config.toml
d_model = 384
head_dim = 128
d_mlp = 1024
vocab_size = 32000
norm_place = "pre"
rope_base = 10000.0
tie_embeddings = true
init_std_o = 0.0307
lr_head = 0.00705
warmup_steps = 200
final_lr_fraction = 0.0
batch_tokens = 131072
train_tokens = 355700000
Each number is 500 + 50 x the weight over its row's rms, rounded and kept within 0 to 999. Layers, rows and columns count from 0. Numbers have three digits each. The size before them is the row's rms in percent of the matrix's.

# layer 10 MLP gate, 1024x384, rms 0.136, rows 782-825, columns 336-383
104:484590555526446512503500417430425532482499626534539524483546476506460414468509443437536462555573538579465517452430522601403567621537480491526523
094:527515468407454467435533496436477438433562510397464481519480568536535483549580526450519526418478383512465390425543494443513499504504516434416527
088:557495616533530517511504513558475492538463541524495590481467551582515535504476485523508500494544549611433517582501407434557588508487530599488500
100:521544510499452513477476525532556562503474515523489514455521560478389481458450468459486481534521481452418494512493513477478497527507508475486494
109:397467498554488616384434482523607449516417477563474464474562455508578517444499473426479555598491479425513484636450517474398585423482468460479466
104:553482526393537505563529357513545520517534454501578508473433513525469467442545473584521532515519398539443482461448494475517525448494501490447537
098:507568517521525456464469561521460489474525480566548489440537480477469458490509500490554441556443509511532465489456525535424477528498492501514472
098:457532587445514488526494518479449408374562562565523498431465462548317458536495450476554519468437450499496511496519530502524439479418512484375552
096:512460562502518465458447382547548478524454505509528454550480516454592544584338474475623474539466531454515488509573432504560509531410525536553509
101:492470404555440551542562465463488542508458464552445526416526521506558479542502476476505508463475632489436563566525560541609478444509426444528496
103:529626512536490389412566536463575536598497515482445481475501384493517525486465507490434535535447476512491412573493481480504555543469480461487419
101:512472442515504460480449520568526485554536593437612447493564520522459485525426492536467479514504560451401543418480489501420528488545583501470527
104:512502429426537512525445438485479500507499608511509399573544446504466559489483541495455452412562575404471492490485510452614482453514580454510516
094:447405436450426460449492525473527436421496466567533479535479500415550481459528497447500477532541487519572484501508481528476446488459500578511594
104:464345517619526514468465570496473435485469555459554479599529463560501440562501506545613601497533512584474465541470467502505525450456534452475520
099:589525453541540499447438442452667540509544509499497442453474467603462515555483549446545533359511475514508524508494510457505434443483470395519442
101:553586506491451534513582488475546507537572554562546457584404479443544541479516503455447560535604362454489465470510492583519449433514495436442551
095:438452500555455577426533444525592502455430564474484468511511522503487502560514535434532531514406454412443529517517593513507496541526527447506539
098:544483639477475444477446449471474432424526577551518455452508543440552524458465492461518505501438548435543469475512482504547552581572464509481480
101:418534546461485509415538551528442447500455412483458477550479560475546524406417578456457565477515488492483506457410528498484574480547456422511502
106:470536479446430492513467500480478466535450531484579529501450491575534507572526507497499528489583459493523544469512547565549536502369508557555475
099:503543493476567567578477609587523468593480474563477460550604533474583525558550458417480537539582538521524548495488462496457553482520605524398573
095:554521537564482568446524472456522564536549514384514486470534514554524496576516469556583462508559520476405499465551430528567582535484467450533456
103:468457491431530451468545430446468470463563483431550484526569486464513513401469619490466587544482481529568515458444512524381482555500538415396474
102:545482516401560463404552525534498458499422540442457557499491540561434608533465539409511454473429493511541439484615503482481486460479477482496518
097:478481483544477526506489556549538507556562492460521508455558538435465567568523471499472408483565521456501454462589574466469464489556561581548492
101:483433448473519477525457408505544491469542531480473449591410464435539437502478524453497544577546459374506436473491609533481584472615477460513458
098:449542555658546482494480588466550450480612408526508488439521521510476448456559511560561465428540447495553554489469517535511482519612498454497563
104:497510516469480488460516490487502493540467569500554436385461565527586571514401574481461677382541538554535459556556490530453443424408550488510495
103:419459476494445512522450498465518505377484530552508486432444516527577471562454526551498547516466501506462490475525589489482496504521467465605517
093:472507547543502519584452497433474405394523491357422499465542464516506512496455510445482527445460547504554522518424540457479600519454549500494582
101:363461470539437549489465446481530499426461523572537405508462566462557433513468497590564504509518512503573457542548479492553458524447427551561522
101:467558590403582478465485479479547500446510567483453449468512622453481479493485487568556476411552567471485524491504481563532463580450538577528477
091:418467542579486456442442577540465486484454361502505482548508537598573657504499488590497519436437448558494452460461420522499554493511467476582495
110:502487547582519433508615422532466454522504538514548406490518485489525531462545395378522469534498448553529545535441485419488503535449455561475487
096:493503479426453521516424528504518529481478488541557548512510499401522529515505448466481487432580526563461591518450496506531454431470559496545444
098:555556504493519502527372495508419496490496517566522480513553554447465474540559476453423502415493462451536512448506500354584474532529507590506457
097:451510460486539572442547523470434494559540530547484489463530465433510513454421579531690541552518516476505445438584468447431437425406523442509500
103:520542473485595419406465527585591477553529376497512441431482523527542480533566460509510423534535479467510498438411570407539481549507520489531485
100:447446518511496629523470495550510474549451547541430452499541402577554540412531533523456561529459465523489464560419529521495484502469521519548494
102:533525502417522476482555523488528560464472543469558528494461471493476487635525507488498513452432473479560568528572556478488451468417489392477504
102:527595498496502464383504627521527517495528606509501509496546431527400516504519441427427530500588587471561408505427501479472557455443507631507541
101:537508506498504523472518505501470580571511484552474402496546549483497476457388435594500622518556485455472480598464550567495443498627487510455504
089:497546520527530576460398525614545513467565515497547480458493528537400603516494481558408518543439522565410542452437501444426526511526539519485513
# layer 10 MLP up, 1024x384, rms 0.144, rows 782-825, columns 336-383
103:454427426436427450471507436478456540499527470555502476504537471549469397490591464491447479614435406431589524510571441445564578563506507539488478
099:394562508487493462424471470478478488469567531528562521445530536426482527544463588496471527493457550546368519495420548551501578480579588516464556
095:461452474470441436479498382413476433499505483550470488489555571557518490544481454502538545522538440461464413472532631548532460579586515467540490
098:484548433554448515540481472482467462617524533477439520510494517527487462544552533493533422490494549506613535507507595450513554453499498495536486
089:604583504380547536550582546537488440479500465459539518422562523529519495583538531533578429509489496534557514542398564532507472526472524499518547
099:457459507577512485467446472432421482448420478486514496561564487469504482514428517526541453522440539528544411635479615469438553449481428467535529
096:416526475451485531464534468498529613492519534523477529542469538493593502543519473480427496451562452573452448362438455447503514533504432495437497
101:542490535537492496431550471491529523470564511573390481471598544547494430481484479508549501455502474453545561420537433568492484509470549479510419
100:471529456574473540444449533489504593590512603569517508431586470491537499476490473511538485535570522509473487524565465558349436445357504498592520
102:483468608413610607419469601536446468533524564460567555522525450508531506503553445481543438508482514502441449426578539454417484509503542427540572
100:487605451439550498462375482456554519448527508525424486552522432530479516527500603455557485548475481459463470428517414496553482477532485465557525
098:528546397587478512470475507523504444466571503545561430545493580517531636403441461520496489439451515482502491421522567576439548568547551381493550
097:508422530524464534451579523438460524445426525482444456497565489515499477545449457519596471473488476515494558389452600494496453511528512492497470
100:518491505539546468549418520519481407510443431518462442508502515539484478531510518412407533522568483496584548574430461507550509528487544521493419
104:515511480442519531468432435571464512498514485434485513505422509462525509508547511569447466525512566445483515510619512542555467621581467521509541
102:430450477490501562582475515463426499603395542549505512531570547384611509556517520451510523481574494573475501481562460478538491483538465536520373
105:540531458490505452524523491480450457515493489524397534454477485450512480423475548511629476423502525567501411436480545483510538503423456379471621
100:547462414452552499586501454437520492440547428476574481530475436414569458539418537442482498536609500591445459587512506546503473406504496468482592
098:496467477517468431486540483560493412496480504471535532580471452447570538526503495431532523523515492495579513496503549500557464468464413491508509
093:445539548435486549458533508436487542479477562592453549524562563519533530462468487449457537513482517495540456483594580504497443468583506396483511
108:461475470419561511496439456491519455512441473503487547484409477517529517450477504401466598498473388477491539534533446488516443590548561488550481
093:549542503467523579512428462459560452589371586582445566478519493448425520530448533485399475605516456490543504547508483557502566490523516465486510
095:465505389553506501389490479478586482545505428509476513563580464550507585498537530562502525424569496526486571560417575453525515488417523475547428
104:538449366547614446513582455547392534531530516467483493515601518485457566522481553503532544551484567477470434470488427506500431667521504371495372
100:477573465559438558505501558460419507517414517537584480547463561529522475411420608555487560441591478483545615407524493521535461509548500542472505
101:493511510515447528493411393484478472502388561587424598476585444535466441486549550471525499446462491547458530571517470491458426525502436526543472
103:477538526511497394508518430545514454563458463471562570467496524494525458507507533459472468548505439378461493538428611486512411444584387488534403
097:582536468356474595482507452563457496457522482403512448463545497425563494521528485471591566576422560561527433483529537513500478561494520484477500
102:477555451528539566575493568507508499528477585585522479535513478508463494452575487618561445457410458496539570433459545611518475506562362487408506
100:518611567532493464401527480519577522535501432468440561552458427517494481473527461501460551463595406519473533437476464506486507464447508485387478
104:494475495470495407505506485494568465503494548547526510449454499556546481523553478499480472472642423472439494540486523449503490491493549478573381
101:426495505430522504533443529486491494576473474490460526514490511554563477529448429471525474395521448475530553524485531520543435529474501457529484
101:563445509502387591423551450462495500472457481462417463475506466593486520502418561425476524542535439529569467467422535493458515495492490473587470
093:542526537479509453554548464540525546485569522492495538573421463428573506464516470588497452505552532522380479612472546579509474431475587580495519
106:522483444402391531588441476450491435508408441422487468525421511458607474590527450416474476509472541527507569474502576476486490576581525502535538
099:515539445574364424529567409617512495594487498531457510560540458324551532515621535478474547547514534531399472522439506506550409552544490579468511
103:427521504506462582514620512485500567434547528470468483707560435493506484483469485429576518534460551469545470438453479611469480466420513516560548
094:487474464585563469486540460454475493475502629472562389488496545509506483478333539521559494508549548523584482571440556536514446452316470476549557
099:573490503425518399406575453523567459523451456607484479405555492510528470478483462484463471541507517427496450489495529438495535519515384466431420
098:536463445480417387513580455477534441389542595531532566582514494540422535464493515512491449520503450460494442387472548577547503467558490494534505
097:569407428450493529447427528487472495516499541562496508486523489424507528547562557483544519476581563559559482544462494620461565439546660428444478
102:447405444512460440466471450526534445508563508461546524513471395426474532489533470399479542554481489454517458516474586507545525561544538483527511
105:541536475544517420465444572500572454529467533517512492620505456499480511451490420560487458618546449548530489416431500486531523509543535449420514
090:502516584499428496429510492472543507515483543555543550557550440635461495541408504482523517486485479416502487500501602483534524521585526556511430
# layer 10 MLP down (transposed), 1024x384, rms 0.115, rows 782-825, columns 336-383
101:488532410446486477452504458510518427504473465497542517424544489459491522535437427471380476530556590533485482570571539523482521430626576549527459
093:490519598504499592485486419369417467446601456464528403562522523492431489549516511465451463487472531543541447452479447454456463466488498507436576
097:482543586507437471476474504534649521533387470470531392558500534504455506505470527435552497447549530476491524514461449505508546526573522563537435
099:474491476574512467494475611483514493475504588532393622494472450594504526527444517425472507478550541541535596515530548489550579457586608452393461
095:566483510479520455397413466385468537483560428590547513455457450508543564534457490480526388481510516583536514483554587467434550489578432538507507
093:543467496556539433463510523601559534498485527543515503564508526490449441585517539490445421485542487470534512457463483389581508480500453551476492
098:547526479530496524538433528475510527388605499521434467514479537490517548497505470424509494491470435510555443484556510546485535501495465458548466
101:500543558439549462494525550488514507494517504511495549573597547555495495386448486469505497417522569462452603560497520534544490421494570414542569
104:465446439481438495622509473492547516565529523484518456497510532484577507489541535443483448403372543567415536485550515641612455507541480505469449
106:530505463512578425533494538500405463499494513505512507565518466534472429410440412538515529517522487452484430528546558519449556565517536507469492
103:521532448555458496551577521436574497573398503550501515482541394464541473515584475545534453425562487412440472474486532503537464527525501436460425
099:451489465504513545611544583608473530561507508571518549517618504546532520462501483525501552464530561503510366634588584466515482585481501544548477
103:570489434559590471434508540443455452505426494495533528558518444424440525510463408546565552489457471535428447462437458541461451495532529510504541
100:486483460432525463445532560515515453500458427510517534617453485568440469434426567433547553531443560460487497601489496439477464494555485483613503
105:555593448532566481578560541483581510493518535483502445421607457455521560558456492563499511437448506536483439415558455464409530452540393459559483
107:536453582588571509425443536463489554510388515433508461446404564432522501535469539481463473464513542598460498475489476469462448538397484464451472
105:486482513506466492581516525531509544343474488473521511522533558496454522539421533501517554529503453460446472482515501521549515501542441472466450
105:501520473585549528545536485458456488549484448533496505437387419435502608462428517602530515553509466454492522522530522529446422548500499558510576
098:503537515511464441412514527478447517428510512455434499523354479601480535446437519357555520469403519500528423537503463484444497470435513483537523
095:507407449476488443465544491459421497430513486465560562475438542468496548473458535488588481496580518558527479572513469447497464563504510528503466
098:500482452525460464494425511485553440516545479538471558491498540514486598536431519472526493561470577519548496544491457464507523451563487505471512
098:521508521574495564533474595518584407539450481476546430460523503486432458522508535399468451441526483525493532443474503431546460462472572507514538
096:502534586460547472557431496666551576503556483494497590485578552477524410505579480589405535463537560428474551486535535466585446573497425586473471
102:566490531471487408558514566570472585559535499488475517442562546509484588440523527474546538438502467494487482567428474513469489543468515564472477
103:456488426483578462504521519536518535515503460576469555488545468474486440507517410557473500550485534451494483478542453557500534425494454470560496
100:502498439453477453508480475532496508500421526462485538632457459454460421378523558510534477586485486477509438481420536544507529498576520444413462
107:481507505464427487461483440547451456438501518448576455479382459544474446555512585476406491525532537469471555513487521407519463559497524413591456
101:526539535511502576454580472448473544447547469458446445455566507483448458510482572539497515514472501415517449499442435474511510457510484515429466
103:510516562475526446453523468488534535422540516462491503441633486508557448492527487465461416414461541541544498534538533492569484477490435562550445
102:452451535427497519453569491464499569508472479431476514444520503364503485519556538491495504548640495463572515512528455480438467452528510567415520
092:537433542515533437521502512486442566529451511480549421450534512450520604490519413500539399484476533488533497478580569479530462512461504446418481
098:331540477584640431528515465501370446478529428600490619512435444554434560520455481414560463482464440474533401553479439573517484442549608574547446
100:519444565568501521470490449551531475520415452531499546593557514522462447518559523455574465471505511404500541450565539448524544531500575571455444
094:453420500500633514493493503489448533567546462609442553488604448429439538495435517528484510488497483438509511481497483498621508504524486522550590
107:504539581557484535483448449443477516499496490390495548447419499467467507470568455534486453467464524396497471440509401440539458556454493527392445
097:568439551554483524498436546536494427523524513520545521423529455550501495445494478437494483466457523601420569539426589508405415457559504485408484
104:491541530512476571505420565557495473530494582371477512476523516463407464478557451477550473445432471549434547488436443492546494431522493573484497
099:574511494481493497478521505455624502405466458432580565571546469465440509454429524590422435461514402568434535507509522465566502514491466500446476
103:534496530450569509495502428470477513473501509507453461541503435447452436580516530537512560527465438502552380544545549596546533477531553597485502
104:469557462490475456453579602445477482500536471556503535497570472517516488482475519467548518524459565502449499527503561503524440451475506463621505
095:417453526600573510470448448579406503523440477520607481402567496471487489430552469530464539532638513512539575490572541505586487472470510448394521
101:434410421479552560410637490483559477456469451531488495526483519402436519541446500448386458495479521515453434388478557522446530551589518496497521
103:552562484460521491505412472517453517505463532505527521472521493548421523440479512500486486534556489495534469471565433478528465513449497475468488
096:573460535496468443498577465419511558503394438544520492503404515356445474443527444526513429498436634437459472562420518431549425454544448559493596